Each number is 128 + 32 x the weight over its row's rms, rounded and kept within 0 to 255. Layers, rows and columns count from 0. The size above them is the row's rms in percent of the matrix's.

# layer 8 MLP up, 512x96, rms 0.129, rows 33-104, columns 0-95
size [101 105 102  98 106 104 100 122 101  96 106 100  89  89  92  96  96 113 111 103 111 104 100  92 103  91 101 104 106  95  94 110  88  98 107 105  98  94  95 115 100  95  78 115 106  92 103  98  72 103  88 110 105 103 103  99 104 113 106  93  96 108 110  95  95  79 100  98  88  97 105 106]
[[ 86 109 130 108 100 139 137 161 188 177 153 190 167 165 122 145 152 152 136 110 198 180  99  78 160 148 137 102 105 172 153  35  99 124 122 156 138 134 164 163 139 121 122  94 129 108 150 109 119  66 131 178 109 125 110 180 139 133 133 122 140  98  89 113  85 116 179 151 144 186 131 173  75 147 165 100 119 138 127 132 123 165 195 103 140 176  83 152 168 175 123 138 103 134 121  93]
 [114 176 147 153 146  85 140 146  67 151 169 132 123 135 134 179 121 154 186 135 106 132  91 177 173 164  86 116  97 137 106 107  75 146  68 116 124 163 107 103 116 167  99  79  86 198 162 169 107  97 124 130 115 136  58 146 146 115 110 109  79 172  82 115  95 143  97  76  83 127 119 116 148 201 136 124 122  86  96 200 171 137 134 111 158 110  93 142 112 125 149 135 123  82 146 104]
 [ 76 142 175 142 147 153 151 138 169 175 186 144 120  69 115 121 124 161  94 204 148 202 127 114  86 188 135 126 155  58 124  97 121 170 151  90 138 127 104  80 115  99 101 114 103 130 183 103  96 106  87 126 158 115 112 110 166 100 159 136 109  94 172 137  67 107 148 134 194 203 108 130 175 137  76 108 122  98 127 126 124 149 140 149 101 160 133 142 122 123 100 100 158 130 159  89]
 [126 121 148 140  58 112 173 173 149 121 148 128 135 139 120 174 207 154 184 115 124 102 148 104 149 105 117 141 122 131 184 106 104 106 115  72 107  77 203 128 150  89 185 113 124 107  89 121  73  95 190 126 112 124  70  34 116 136  54 172 126 108 145 135 106 127 134 119  88 131 103 102 139 142 162 115 134 139 155  98 117  97 129 103 179 129  70 146 112 164 114 135 102 136  93 146]
 [ 65 127 132 185  49 171  86  88 169 144  86 155 116 144 132 117 135 152 121 131 142 128 155 188 141 120 132 156 127 158 128 110 124 135  77  71 128  74 164 160  99 144 132 110 155  73 147 111 113  88 126  55 116 155  40 126 167 135 106 141 135 109 140 153 147 167 114 135 128  67 114 173  87 149 131 102  74 157 130 132  99 140  83  90 127  55 150 138 116 127 128 190 106 161 145 133]
 [106 116 112 113 101 108 180 127 103 143 127 157 150  98 129 141 178 134 128  89 123 104 100 109 169  43 108 180 134  70 105  68  97  84 128 121 105  99 191 125 130 188 162  74 119 163  97  82 178  74 147 114 117  98 162  99 144 156 167 103 152 107 142  83  78 103 131  95 140 151 129 125 147 114 120  85  87 165 117  89 158 113 116 136 147 130 117 118  61  37 112 103 160 118 117 126]
 [151 135 119  81 171  62 137 183 114 122 105 142 144 175 178 127 187 147  45 106 216 104 133 150 116  75 148 175  90  97  54  74 119 155 120 116 146 104 113 165 131 184 118 112 132 147 139 114  92 109 153 121 147 127  72 106 146 173 202 129 131 121 114 143 118 117  91 108 133 137 127 155 106  96  67 165 130 186 119 137 138 131 114 131 135 142 184 161 127 132 102 111 123 159  97  95]
 [138 203 155 116 140 153 142  70 154 165  77 179 155 146 165 148 149 108  77 123 170 133 122 148 121 141 169 100 145 105 138  96  71 186 127 130 169 123 138 127  94 126 155 128 147  75 157 135 140 125 128 105 192  82 148  74  86 155 134  96 113 150 170  60 106 153 146 100 117 122  44 188  84 137  62 144 148 109 154 181 151 121 102 113 156 128 161 134 130 151 156  91 155 132  97 117]
 [135  36 176  81 110 116  89 175 149  92 166 132 125 184 145 111 164 126  89  87 134 101 131 113 107 161 137 125 110  95 134  38 157 124  98  85 161  85 149 150 132  96  74 113 125 128 122  87 131 104  71 114  56 171  91  63 127 130  94 170 123 133 155 142  90 147 123 110  85 135 125 103 128 153  98 177 110 125 162 100 131 170  91 102 135 143 145 171 149 148 162 114 116 159 117  73]
 [ 87 114 115 126 157 127 158  83  77  91 137 107  78 136 169 151 133 145  77 107 153 108 160 137 128  77 167 133 112  99 168 155 136 197 121 132 151  93 127  63 174 166  53 100 157 198 146 118 111 117 147 157  57  87  91 106 105 112 161 123 122 128  95 107 104 109 178 162 175 134 105 150 168  63 133 149 148 123 106 174 153 112 104 124  94 165 124 133 113 146  73 192 110 104 125 139]
 [121 126 137 146 118 135 108 136 139  92  90 134 113 141  91 160 181 141 181  71 148 185 171 147 169 136 155 129  78  65 124 130 143 161 182 129 167 124 151 147  68  84  78 221  91 179 138 123 158 166 111 191  83 122  82 110 137 121 137  83  99  98  90  57 148 116 145 125 191 162 120 150 112 101  95 129  82 155 158 127 149 132 128 146 123 129 102 174 137 118 166 131 149 118 142 150]
 [151 149 111  83 136  66  92  56 122 120 167 114 163  91 144 130 158 120  42 147 133 149 135 120 121  25  86 146 214 148 102 140 141 148 128 112 143 102 126 102 140 112 104 100 124 130 110 133  77 122 115  94 194 120  84 151  78 104  98 132 115 157 145 110 111 134 132 154 123 131 119 130  78 135 160 158  95 176 117  85 103 119  83  91 125  73 150 154 145 129 120 202 133 122 182 146]
 [103 104 140 160 120 153 100 155 103 140 106  74  77 145  96 134 143 116 124 121 145 163 115 106 108  75 134 139 131 102 130 156 129  45 114 166 117 192 104 126 119 116 115 110 131 174 167 151 117 112 140 178  70 167 129 106 128 158 150 133 133 188 144 125 147 120 126 201 121 159  86 216 129 144 124  90 156 115 123 191 153 106 145 150 113  59 143  76 194 189 164 129 186 122 111 111]
 [145  88 161 119 190 110 125 110 105 202 110 123 183 204 137 120 121 113 125 145 150 123 142 141  96 135  69 110 171 173  78 163  86  58  81 126 112 115 176  73 124 112 153 134 109 123 175 163 100 102 139 123  85 204  87  94 142 140  98 157 152 119 105 115 171 115 109 116 166  92 130 147 130  90 148 113 137 138 163  97 116 120  88  91 164 145 162  85 168 151  76 171 160 125 148 155]
 [120 182 118 183 139 135  97 145 123  99 156  92 108  84 126  90 164 175  87 139 126 178 104 196 116 199  61 108 118 127 130  93 128 163  43 113 122  95 173 168 136 166 119 105 150 163 142 114 167 133  85 140 122 203 133 121 108 153 144 153 133 104 119 121 111 167 184 149 146 119 132 157 172  68  96  98 132 125 150  96  95 135 103  85 159 125 147 167 120 151 111 133 160 141  74 181]
 [141 104 101 165 141 116 159  61 137 157 123 158 110 132 109 180 151 139  96 137 140 138 121 160 216 141 145 180 134 114 156  76 132 128 116 118 183 132 142 172 128 105  51 103 151 160 145 161 117  96  70 128 108 149  91 125 133 147 134 116 112 132 111  70 177  47  93 169 120 107 144 183 115  93 118 187 116 158 171 106 105 147 179  96 132 106 146 161 118  67 136 147 182  86 149 104]
 [154 115 135  81 151 134 123 121 102 147 183  89 152 111 111 103 178 117 125 114 209  86 180 104  59  98 134 102 133 131 157 171 184  89  77 106 145 131 179 154 157 156 114 145 117 160  98 129 108 103 100 123  97  79 166 137 158  91 139 131 118 172 148 111 164 147 139 170 156 104  87 171 133 137 134 160 152 190 152 114 204 139 128 115 139 158 136 134  73  94 190 167 141 162 110  69]
 [128 124  91 122 109  82 168 141 133 130 128  46 142 109 129 111 118 134 187 125 129  90 166 154 129 115 140 123  83  94 112 136 115 145 107 147 141 121 109 148 170 165 135 193  93  73 202 148 138 101  93 104  96 134 187 142 154 145 108 106  90 116 166 140 140 149 104 129 166 103 153 123 104 137  69 113 147 228 195 101 112 156 158 116 130  86 170  85 114 145 147 163 161  90  89  61]
 [129 124  89  78 126  92 131 148 180  96  98 100 130 153 125  77 148 148 143 116 119 167 147 178 118 151  93  98 104 117 107 121  58 108  96 118  92 136  63 123 156 137 120 134 142 101 140 103 156 146 143 113 153  78 141  93 118 178 103 162 110 105 149  67 104  91  75  72 169 177  93  49 149  79 137 146 111 181 109  65 129  95 152 103 184 126 143 143  88 179  84 117 129 153 112 164]
 [135  98  88 105 180 178 104 158 112 137 168 120  87  60  77 142 131  71 158 140 108 138 178  67 126 130 126 159  91 143  90  58 164 120 141 137 105  90 157 123 168 145 117  51 132 134 124 110  62 128  81 164 134 101 161 151 102 130 123 137 135 109 128 152 104 128  83 160 137 155 129 116 104  81 119 182 203 133 111 128 153 115 155 150 157 155 170 162 160  84  98 157  60 137 133 108]
 [ 73 152 145 137 116 144 128 156 113  74 123 111 116 135 102 144 158 132  96 135  90  92 170  42 111 125 164 152 196  97  96 127 122 162 108  58 132  84 150 171  83 112 160 150  60 146 154 120 180 158 130 146 108 127  92  83 178  47 161 184 125 127 172 139  97 116 114  82 110 158  71 103  98 101 173 107  92 128 177 147 112 121 144 121 132 136  86  96 106 144 124 109 133 126 164 140]
 [162 127  86 126 132  88 139 112  72 130 122 143  67  70 145 106 139 145 156 183 238 127  92 132 122 178 168 121 121 144 111  97  86 141 156 125 114 127 145 187 126 191 103 150 174 155 148  90 150 128 128 134 112  82 130 121 184 141 109  98  70 149  91 163 121 159 147 146 185 150 201 170 137  84 144 143 136 141 142 120 130 135 138 167 127 141  94 115 126 123 156 173 106 160 151 197]
 [ 96 136 125  89 178 255  95  87 211 133 140 149 133 153 179  76 141 133 178 102 195 137  87 116 136 138 109 123 106 112  86 148 127 117 188 140 111 101 135  86 104 148 177 140 105 178 103  98 133 112 151 109 140 118 118 100 106  93 146 113 120 143 113 163 156  90 125 121 164 184 126 124 148 162 151 183 109 178 148  98  80 163 118 163 129 110 144 107 113 162 125 116 100 151 157 123]
 [113 153 115 120 161 154 107 122 116 145 133 101 157 138  78 144 182 151 176 146 121 175 117 107 114 115 129 132 150 163 113 164 126  57  64  77 110 153 103 197  88 135 163 183 145 153 122 141 133 181 118 144 129  53 146 145 152 110  90 149 126 175 193 141 135 145 134 124 162 177 117 161 105  43 164 153  99 155 129 100 157 105 128 120 113 143 166 128  44  68 114 150 147 133  93 123]
 [116  96 150 180 105 175 136 100  89 147 128  99 181 120 153 166 146 173  97  63 124  79 125 157  77 131 141 182 130 125  99 163 151 123  76 106 178 141 156 122 113 125  87 129 146 145 132 126 140 135  59 123 126 187  97 124 125 173 171 198 111 148 108 125 101  32 139 126 161 104  68 175 103 144 150  98 122  94 143  85 146 125 155 115 170 143 151 165  50 149 123 134 122 129 129 140]
 [114  70 105 151 115 112 144 117 118  84 133 145 108 111 141 176 132  71  99 127 116 122 199  78 135  80 103 151 100  92 108 166 111 149 159 102 128  93 173 133 121 101 125 113  89 147 121 130  96  95 132 163 116 136 169 108 126 165 106 134 118 153 191 134 144 106 112  81 125 115 120 182  86  79 167 142 168 147  97 130  82  98 101 186 159 130  86 123  78 104  71 217 126 135  98 213]
 [148  95 112 158 172 161 170 120  94 121 134 130  98 154 123 135 116 167  99 136 164 182 100 155 137 134  92 125 118 129 161 105 163  60  96 104 149  94 128 204 121 168 118 133  94 122 122 102 165  53 130 161 145  96  98 114 168 143 102 146 125  81 120 148 154  76  71 132 135 112 130 118 161 118  62  72  81 139 134 112  80 191  97  71 131 158  65 143 107 159 131  59  98 110 106 139]
 [132 130 203 178 102 176  75  73 118 173 113 181  88 124 140 143 120 164 137 136 165 141 109 137 121 122 146 148 191 137 156  44 109 134 146 117  96 124 133 145 135 169 160 134 162 122 142  82 194 167 167 114 137 104 141  71 169 129 185 120 136 183 146  98  97 169 138 154 115 116 101 138  60 138 113 134  83 124 159 116 185  99 113  96 115 124 160 100 153 157 181 115 149 123 110  71]
 [141  73 133 157  89 108 136 101 167 124 129 119 113  96 103 108 185 175 124 142 163 208  76 131  77 150 149 110 172 106  95 131 137 161 106 110  99 124  99 136 112  98 167 113  97  84 141 187 109 163 137 148 149  96 126 102 197 100 113 130 110 117 157 133 122 139 120 153 204 147 168 176 128 149 126  72  95 126 130 151 140 132 108 121 205  34 120 142 147 111  95 142 185 127 149 177]
 [137 122  71  66 137 104 123  41 123 151 113 139 127 147 124 183 116 147 196  84 122 135 128 142 120 179 114 119 112  97 142 140 174 155  51 124 143 126 143 129 160 105 102 162 154  93 138 139 151 131 168 139 150 167 190 107 175 159 172 124 112 118  53 108 137 126 152 108 124 146  71 126  81  91 158 122 148 139  86 124 157 154 143 103 181 126  71 119 187  80  86  83 140 170 140 110]
 [ 89 133 124 134 131  92  65 141 182 120 146 108 141 143  50 195 147 156 177 121 131 121  87  78  78 148 139 176 116 149 148 130 126 140 191  86  99 145 148  99 145 116 154 128 153 154 156 154 171 122 122 167 109 102 137  37 167  85 100 122 143 105 164 160  91  85 138 118 109 202  62  83 120 144 147 144  98 121 168 133  94 101 103 143 133 138 115 112 157 115 155  96 110  67 115 107]
 [182 119  81 147 105 144 101 118 131 139  89  60  82 113 164 160 144 112 155 137 122 177 153 147 183 157  81 185  75 156 127 177 153 155 133 147  47 150 187 132 132 118 119 129 141 130 200 103 102  99 127 130 164 117 115 134 125  70 140  69 100 126  85  80 167  84 124  97 148 137 109 139 182 110 110 134 102 135  98 151 136 134  93 133 138 141  61 166 145 105  98  98 164 152 106  78]
 [ 71 174  79 149 123  84 115 106 131 160  93 134 171 118 128  93 136 110 124 134  88 120 173 125 108 112 117 220 135 135 121  96 100  97  72 123 119 135 116 136 150 144 154 168  66 105 142  99 137 141  95  91  77 131  78 132 127 147 128 180 101  85  83 125 116 135 130 144 118 116  66  64 137 163 130 167 115 105  82 134 101 124 159  21 133 171 132 120 132 153 140 191 127  70 106 108]
 [140 159  75 117 171 104  89 123 138 178 119 175 114  97 131 119 134 166 139 146 101  89  93 131 158 170 142 123 171  79 132 118 166 145 156 116 159 124 161 168 112  99 113  90  63 134 142 146 118 174 151 163 102 120 111 190  87 109 190 126 119 119  74  86 130  88 210 178  93 136 112 115 100 179 136 178 121 170  90 116 122 129 119 183 150 164  75 130 122 118 114 162 114 200 138  91]
 [ 68 105  81 118 145 139 118 116 134 161 152 153 172 137 160 175 123  98  99 173 113 150 130 121  70  92 129 107 126 110 164 114 116  94 119 125 107 165 117 132  97 218 188  87 151 134 117 121  74 115 194 160 137 101 121 112 166 121 207 141 110  96 127 181 120 172  43 151 105 134 116  85  81 131 114 111  94  93 140 156 129 165 150 131 119  92 118  84 121 130 154 134 169  50 128 135]
 [ 95 152 123 131 133 155 114  67 104 184  70 141 152 134 102 115 105 153 122 116 131 130 134 177 195 117 120 135 121 171 157 143  91 150  83 211 160  97 138 124 171 172 123 155 130 132 156 180 137 127 172 100 142 163 161 138 147 172 153 112  50 155 119 140  95  95  71 150 145 119 151 124 175 144 119  95 143 137 165 153 130 188 130  92 142 117  72 142 105 193 153  63  95 154 151  82]
 [109 133  93 160 114 124  76 175 131 130 135 144 130  46 131 102 121 146  78 139 162 108 165 152 151 130 165 189 218  82 152 137  81 181 103 133 125  98 110 145 124  99 135 170 167 108 135 110 134  80 175  64 100 128 115 135 110 128 105  88  80 184  98  79 154 155  76  95 138 159 131 204 102 139 132  87 119 102 118 133 177 125 113  98  92 175 126 109 139  83 134 105 123  93 130 130]
 [ 59 124 140 155 121 181  95 103 154 182 116  99  93 112 111 104 105 154 146 110  79 188 138  75 149 178 127  83 157 121 173 171 126  28 130 165 112 129 168 147 114 104 144 127 134 133 117 125  92 112 186 124  94 141 160 132 101 111 139 137 112 101 193 139 178 111 117 123 174  82 183  85 159 162 107 159 127 104 162 117 164 122 126 174 131 163 115 156 113 141  59 139 167  92 100 109]
 [122 119 166 122 195 153 136 160 154 121 130 126 138 148 129 138 165 167 129 188 133 138 153 139 123 162 207  95 145  83 162 126 167 198 148 131 108 101  86 102 166 123 116 132 153 125 171 132 105 162 129 137 153  99 153 153  92  93  95  77 116 156 130 125 106  99 183  63 138 142 169 116 126 176  92 114 116 113  71 162 143 162 189 166 181 168 183 180 115 125  60 127  91 146 158 110]
 [159 120 102 139 147 178  54 122 140 148  72 133 129 147 136 129 185 159 118 151 128 157 163 143  86 110  97 107 156  72 200  80 144 138  79 131 129 166 166 179  88 116 137 141 132 186 119  84 146 115 128 115  92 109 161  82 164 145 131 149 107 141 142  94  77  85 130 138  90 130 169 129  95 176 117  77 100 173 114 191 129  68 140 140 118 144  66 172 135 155 110 104 170 118 112  80]
 [110 154 173 133 143 144  53 145 170 143 139 150  81  78 124 107 127  63 161 158 149  84  99 109 150 118 121 163 120 132 157 157 116 171 126 132 104 141 150 171 111  76  88 111  68 123 113 161  99  96  74 135  92 104  92 110 146 136  88  92 131 171 102  62  96 137 195 138 145  61  63 118 159 107 133 117 155 130 145 144 101 130  84  47 136 121 153 125  82 120 129 109 171 108  89 148]
 [122 146  57 182 170 137 159 111 167 124 123 132 141 113 162 159 110 164 116 183 189 162 129 129 182 163 125  77 105  72 132  86 111 149  99 153  78 123  99 135 167  88 125  97 119 132 128 160 127  85 128 133 116 112  99 145 165 137  86 135 101  84 145 161  39 133 180 167 162 211  97 119 130 105  87 123 125 107 105 157 176 132 148 177 102 116 130 114  93 126  55 140 139 141 157 136]
 [127 179 144 127 111 147 119 170 143 104 124 128 144 102 146  47  94 139  87 117 156 135  74 108 119 152 194 134 161 140 146 152 102 113 131 136 116  82 171  99 103  89 155  46 133 175 149 123  70 159  93 116 123 131 129 107 153 144 176 147 135  77  91 156  99 166 123 145 201  99 131 135  85 125 164 144 125 132  51 166  61 153 132 154 173 128 172 134 142  69 155 126  87 164 128 147]
 [122  93 139 219 103 158 160 118 125 138  93  81 111 124 121 108 118 114 104 134 152 137 187 166 159 126 127  97  83  82 152 116 146 156 117 140 117 139 156 144 158 129 123 142 138  83 156  75 128 198 110 120 160 139 143  72 106  91 195 132 106 107 155  65 164  87 150 112 140  84 101 103 143 135  42 124 143 102 119 149 103 179  85  87 120 120  56 150  89  83 127  95 122 163  99 168]
 [ 90 152 136 187 184 145 137 136 101  92 153 121 141 179  51 126 144  97 133 137  88 154 130 138  97 201 130 145 134 105 106 117 141 142 132 124 177  65 106 122  98 106  34 142 104 130 109 197 117 155 100 122 135 179 113 151 110 156 115 183  97 118 147  98 123 156 128 116 115  98 127 115  24 116 119 142 169 162 171 108 101 169  86 135 141 144 143  91  75 176 117 152 153 119 113 128]
 [ 78 118 164 119  76 100  88 105 122 143 158 150 153 146 118 135 153 112 124 169 150  65 136 143  98 124  60  84 160 126 130 177 155 124 158 120 169 110 141 168 111 143 149 143 149 134 120 138 139  98 143 169 113  49  78 136 125 130 112 110 114 153 131  93 171 120 140 204  94 134 118 122 125 121 159  58 181 124 138 135  98 133 131 161  86 126 183 179  80 142 210 191 173 157  83 122]
 [120  87  85 101 157  96  73 107  96 110 113 138 140  89 140 112 140 110 105 147 177  88 156 108 122 116  21 174  90  92  76 102 121 151 124 115 164  85 125 149 100 124 120 156  97 149 122  95 161 116 127 128 119 128  99 116 190  38 140 147 133 172 151 162 168  95 129 187 121 160 136 169 133 126 106 107 127 178 199 125 134 117 183 100 136 108 126 180 142 121 158 120 158 158 161  77]
 [140 117  82 152 172 116 162  78 176  38  70 169 138 196 117  97 142 161  88  87 161 124 134  99  92 108 145 129 109 139 170 133  78 112 106 117 124 164 188 116 146 145 122 138 130 137 174 127  96  95  90  64 155 125 153 115 112 127 155 174 132 189 142  99 120 139 155 162 159 145 140  96 169  99  82  95 176 116  88  96 156  85 113 124 104 149 147 123 128  67 189 124 136 166  97 137]
 [117 163 123 130 127 109 114 136 155 133 114  73 161 108  74 109 168  98 129 117 151 111 169 155 122 119 149 147 105 109 132  99 107 107 148 167 136 146 171  96 139 174 190 105 133  97 126  80 129 101 126 172  54 186 137 185 123 158 169 181 122 139 108  96 141 140 107 136 100  42 145 206 152 105 183 130 103 117 116 109 156 144 166  63 161 147  92 179  99 194 133  80 145 117 119 137]
 [151 113 160 129  86 112 124 122 103 123 118 112 117 126 118 176 125 104 142 118  95 178 162 108  85  87  46 182 112 106 113 107 126 142 106 135 151  96 150 148 148 143 158  93 134 112 140 131 128 130 171 107 132 116  96 131 114 104  90 173 119 138 177  80 150 165 143  66 126 171  80 156 128 103 108  76 113  90  82  89 147 123 122 157 113  90 123 122  88  96  89 151 145  56  11 195]
 [175 109 143 143 123 128  95 141 104 173  73 168 155 105 115 132 159 129 151 139 125 175 118 117  87 147 107  99 128 156 113  97  70 192 141 164 119 103 131 160 157 165 129 131 113 111 159 173 139  73 157 150  89 190 132 187 102 114 125 123 155 162 134 151 118 112 188 115 159 145 104  95  87  52 137 122 142 136 165 109  53 156 159 143 147  92  52 127 137 129 181  65 135 139 190 112]
 [123 131 140 153 105 126  99  99 137 135 168  90  90 125 175 105 131 134 135 161 152  71 180 110 112 138  93 146 155 164 103 146 111 175 104 189  90 109 145 207 159 138  92  60 110 124 176 143 114 140  74 142 148 155  94 140  86 138  92 147 137 162 129  62  68 120 184 139 144 166 161 153 128 135  73 134 129 169 131  83 168 139 102 125 156 162  89 167  86 139  81 188 153  82 127 135]
 [164 153 102 202  94 218 128 117 156 154 128 116 152 140 113 121 102 165 123 174 105 122  93 135 121  77 140 130 135 139 119 115  72 139 123 177 123 199 142 174  69 132 114  90  90 175 157 132 111 131 114 119 168 121 198 104 127 105  81 109  99 154 136  79 129  96 144  71 125 108  95 148 174 133  86 151  81 111  92 154 180  77 124 147 109 142  86 157 101 118  95 128  88  70 139 147]
 [112  68 135 157 117 146 143  77 124 147 173 118  81 105 132 120 143 190  85  81 116 133 108 123 137 114 138 140 111 110 148  96 157 115 101 115 179 138 126 104  82 101 118 155 101 146 127  97  78 179 135 219  65  92 155 151 126 127 147  87 117 144 108 157  70  92 153 144 112 193 156 106 110 162  91 107 103 183  89 131 203 151 145 140 125 128 134 130 119  67 119 148 154  76  61 104]
 [128 126 166 101 109  95 154 149 137 162 121 108 110 109 164 124 111 176 125 117 161  89 152 164 171 159 146 161 151 183 152 104 159 169 125 177 156 139 130 183 133 120 124  47  66  98 163 202  74 145  94 129 125 183 124 147 140 212 158 118 128 140 105 102 151 122 152 151  88 116 198 119 108 102 114 127 124 134 151  77 131 101  98  72 159  95 136 131  81 112 125 167 196 138 120 155]
 [143  93 125 143 167  80 133 146 136 134 146 115 112 149  94 191 106 156 149 197 118 161 116  83 156 162 195 138 152 118 126 144 126  86 125 121 119 158  85 116 105  93 161 174 111 151 133  98  87 104  97 119 125 174 150 170 117 107 178 170  42 101 150 104 165 100 144 101 188 190 105 121 160 144 191  99 140 167 134  71 138 133  68 137 144 129 148 104 149 183 134 133 177 142 173 148]
 [136 103  74 159 116  82 150 109 190 172 148 111 169  63  86 103 179  89 132 152 151  84  91 138 116 107  75  82  74 102 169 133 121 154 180 162 148 157 127 144  71 168 114 177  89  97 149 151 101 112 146 135 124 144 119 133 115  89 105 101 106  85 194 178 147 127  89 102 136  77 137 137 161 124  78 108 164 155 109 111 102 134 110  80  88 149 146 119  55 143 117 119 148 121  93 114]
 [146 118 151 157 152  70 110 107 128 117 125 171 113 168  74 177 143  77 159 119  81 117 143 100 107 142  56 132 160 143  95  99 122 102 171 113 141 114 182 142 167 148 132 107 162 138 138 104 112  91 123  91 111  45 156 109  87 144 108 164 148  99 128 155  99 137 116 113 147 131 156 169  31 116 114 101 206 156 114 177 158 153 136 107 123 148  39 143 131 129 137 124 173 136 173 141]
 [170 111 128 127 105 161 149 152 161 128  96 133 107 169 137 129 162 154 178 102 124 116  87 145 140 165 111 172  93 114 127  87 148 152 179 149 135 162 145 152 163 158 171 121 137 112 162 104  48  61  94 136  82 102 108 130 137 101 122 172  72 125 130 145 173 144 129  70 176 119  69 113 140 159 149 121 163 101 182 141  89 194 134 151 134 111 124 172 139 181 196  88  86 109  82 165]
 [ 97 108 130 189 114  81 130 119 127 204 131  72 103  87 148 121 130 101 200 156 143 115 118 138 144 139 144 130 153  88 109  77 119 131 128  90 133 141 115 199 184  88 110 168 121 120 150 181  86 171 125  78  98 168 124  86 140 150 151  53 106 119 149 129 136 121 135 166 107 125 159 115 117 151 100  54 169 141  99 135 165 118 128 116 152 187 117 166 104 103 110 126 169  44 127 119]
 [112  58 105 129 148 146  94 146 152  97  92  80 117 153 125 161 134 189 111 150 165 116 172 144  96  96 129 128 120 181 184 120 177 130  77  95 110 117 137 131 119 186  94 121 157 172 147 161 108 110 141 137 129  82 140  86 151 115 121 166 139 113  55 151 124 112 153 124 150  91  94 107 116 176 138 115  83  88 172  85 112  96  92  45 164  75  95 158 112  77  63 125 149 135 148 130]
 [110 110 161 118  98 194 120 120 106 142 125 104 121 143 152 160 143  92  98 103 134 140 128 132  90 139 128 147 118 156 105 144  83 168  60  68  96 112 156  89 107 210 164 135 158 163 122 115 196 136 163 184 114 205 176  81 110 124 159 144  52 134 108 106 114 145 138 187 175 122 128 103  99 201  88  85 148 188 138 135 138 164 141 143  93 148 140 107 134 103 132 127 108  99 131 127]
 [105 161 135  91 111  93 109 144 165 166  90  89 135  59  84 139 163  93 153  89 153 119 166 105 181 114 162  90 144 118 141 136  99  89 158 179 145 124  92 105 165 137 150 151 146 122 129 175 155  65 136 163  86 156 114 110  84 113 107 131 130 143 206 171 132 166  82 125 157 132  70 125 146 102  76  76 123 174 173 156 102  83 166  92 151 112 127 106  99 147 161 105 197 108 146 135]
 [123 148 121  63 163  96 164 107  72 130 120 178 134 123 108 160 136  87 168  94 110  76 109 128 103 106 138 141 176 129 124 133 103 178 128 138  66  83 162 147  99 122 147  75  75  81 150 105 126  86 158 105  77 122 104  85 123 105  96 133  97 154 143 160 182 133 108 114  92 119 149 141 140 113 141 149 128 134 204 149 124  72 163  83 127  70 141 168 161 185 111  93  99 114  56  99]
 [ 70 113 183  58  90 115  79 124 158 176 110  53 150 139 157 114 137 134  92  75 115 135 123 143 130 140 112 103 150 124  83 100 161 105 132  86 138 117 118 119 149 163 166 153 190 101 118 146  92 137 115 113 120 129 141  88 112  95 160 164 101 128  65 139 126 176 135 144 143 181 102  82  60 119  87  86 170 117 181 106 124 132  98 136  97 120 127 202  59  85  82 148 134 131 139 124]
 [146 157  89 149 118 116 135 142 158 132  81  70 132 117 186 154 172  99  51 200 122 128 109 160 187 151 149 186 137 110 177  54 139  73 114 132 132 135 130 161 154 124 136 144 185 150 114 155 132 157 115 128  97 108 123 165 153 154  54 153 146 138 132  84 181 189 134 161 130 164 136  89 151 105 140 189 137 105 138 129 154 133  93 136 178 121 138 145  95 103 132 179 156 166 106 159]
 [ 86 157 139 147 120 188  78 166 147 119 103 144 163 144  87 137 186 100 126 210  98 115 135 146 134 118 108  98 159  92 140  67 133 189 159 114  96 155 140 158  52 193 104 161  96 103 138 166 147 104 134  77  77 107  95 139 121 107 119  88 124 119 137  79  97  80 118 139 119  93 120 119 112 109 135  64 119 141  89 128 140 134 155 179  96 158 165 194  98 130 118 163 101 180 127 135]
 [154 123  96 168 139 113  90 113 126 110 180 238 144  97 146 142 125 149 121 214 143 116 115 126  98 125 103  73 120  91 121 166  68 119 115 123  65 130 125 131 140 124  94 149 156  70 129 132  63 152 177 130  93 158 123 108 160  87 132 144 155 177 114 148 110 118  81  99 178 113 110 125 156 140 129 194  91 115 146 183 178 123  90 100 143 150 109 140  91 155 108 116 133 174  98 169]
 [128  98 110 191 142 122 130  81 100 118  96  95 172 158 124 129 186  94 137 133 116 109  94 130 174 130 128 126 125  83 139  78 197 124 116 184 104 126 157  95  73 134 139 143 171 187 123 108 110 135 158 123 103 129 120 149 106  83 148 182 148  98 173 126  60 131  77 121 152  64 115 176  99 132 102 115 136 108  78 109 167  88  98 144  95  85 119 129 129 176 122 162  95  62  97 189]
 [110  75 142  97 132  65 158 149 156 174 127 123 107 122 129 156 187 106 121  70 132 158 115 149 103 107 175 156  84 128  81 102 171 117  90 133 112 124 163 146 100 126 148  74 143 146 116  84  90  77 163 110 123  91 128  99 206 179 153 127 111  73 140 151  89 180  79 130 109  99  87 121  97  78 116 142 103 144 129 166  60 155  71 140 156  99 107 181 143 120 137  93  88 141 159 118]
 [ 95 135  83  86 199 166  76 111 126 165 179 141 154 118 139  92 160 152 187 113 179 116  95 131 137 166 118 127 124 196 142 135 159 153 145  91 154 135 132 136 132  69 156 125 102 161 106 133 131 156 109 168 108 192 167 169 103  97 114 131 110 116 127 152 138 137 104 137 135 140 141 155 169 136  70 175 186 162 152 113 147 139 129 114  42 147 122 156  82 111 133 217 102 183 110 125]
 [117 160 182 139 104 206 120 145 109 154 116 101  95 170 148 125 126  94 130 124 207 140 122 146  46 116  97 131 159 115 139 132  95 136 141  70  81  80 106 170 165 169 161 165 142 193 123 117  70 146 125 150  96 175 169  64 139 132 125 140  92 145 145 128 134 168 157  97 139 114 123 127 125 184 157  88 142 151 157 130 100 127 110 155 172 121 181 142 131 135  59  89 174 112  92 113]]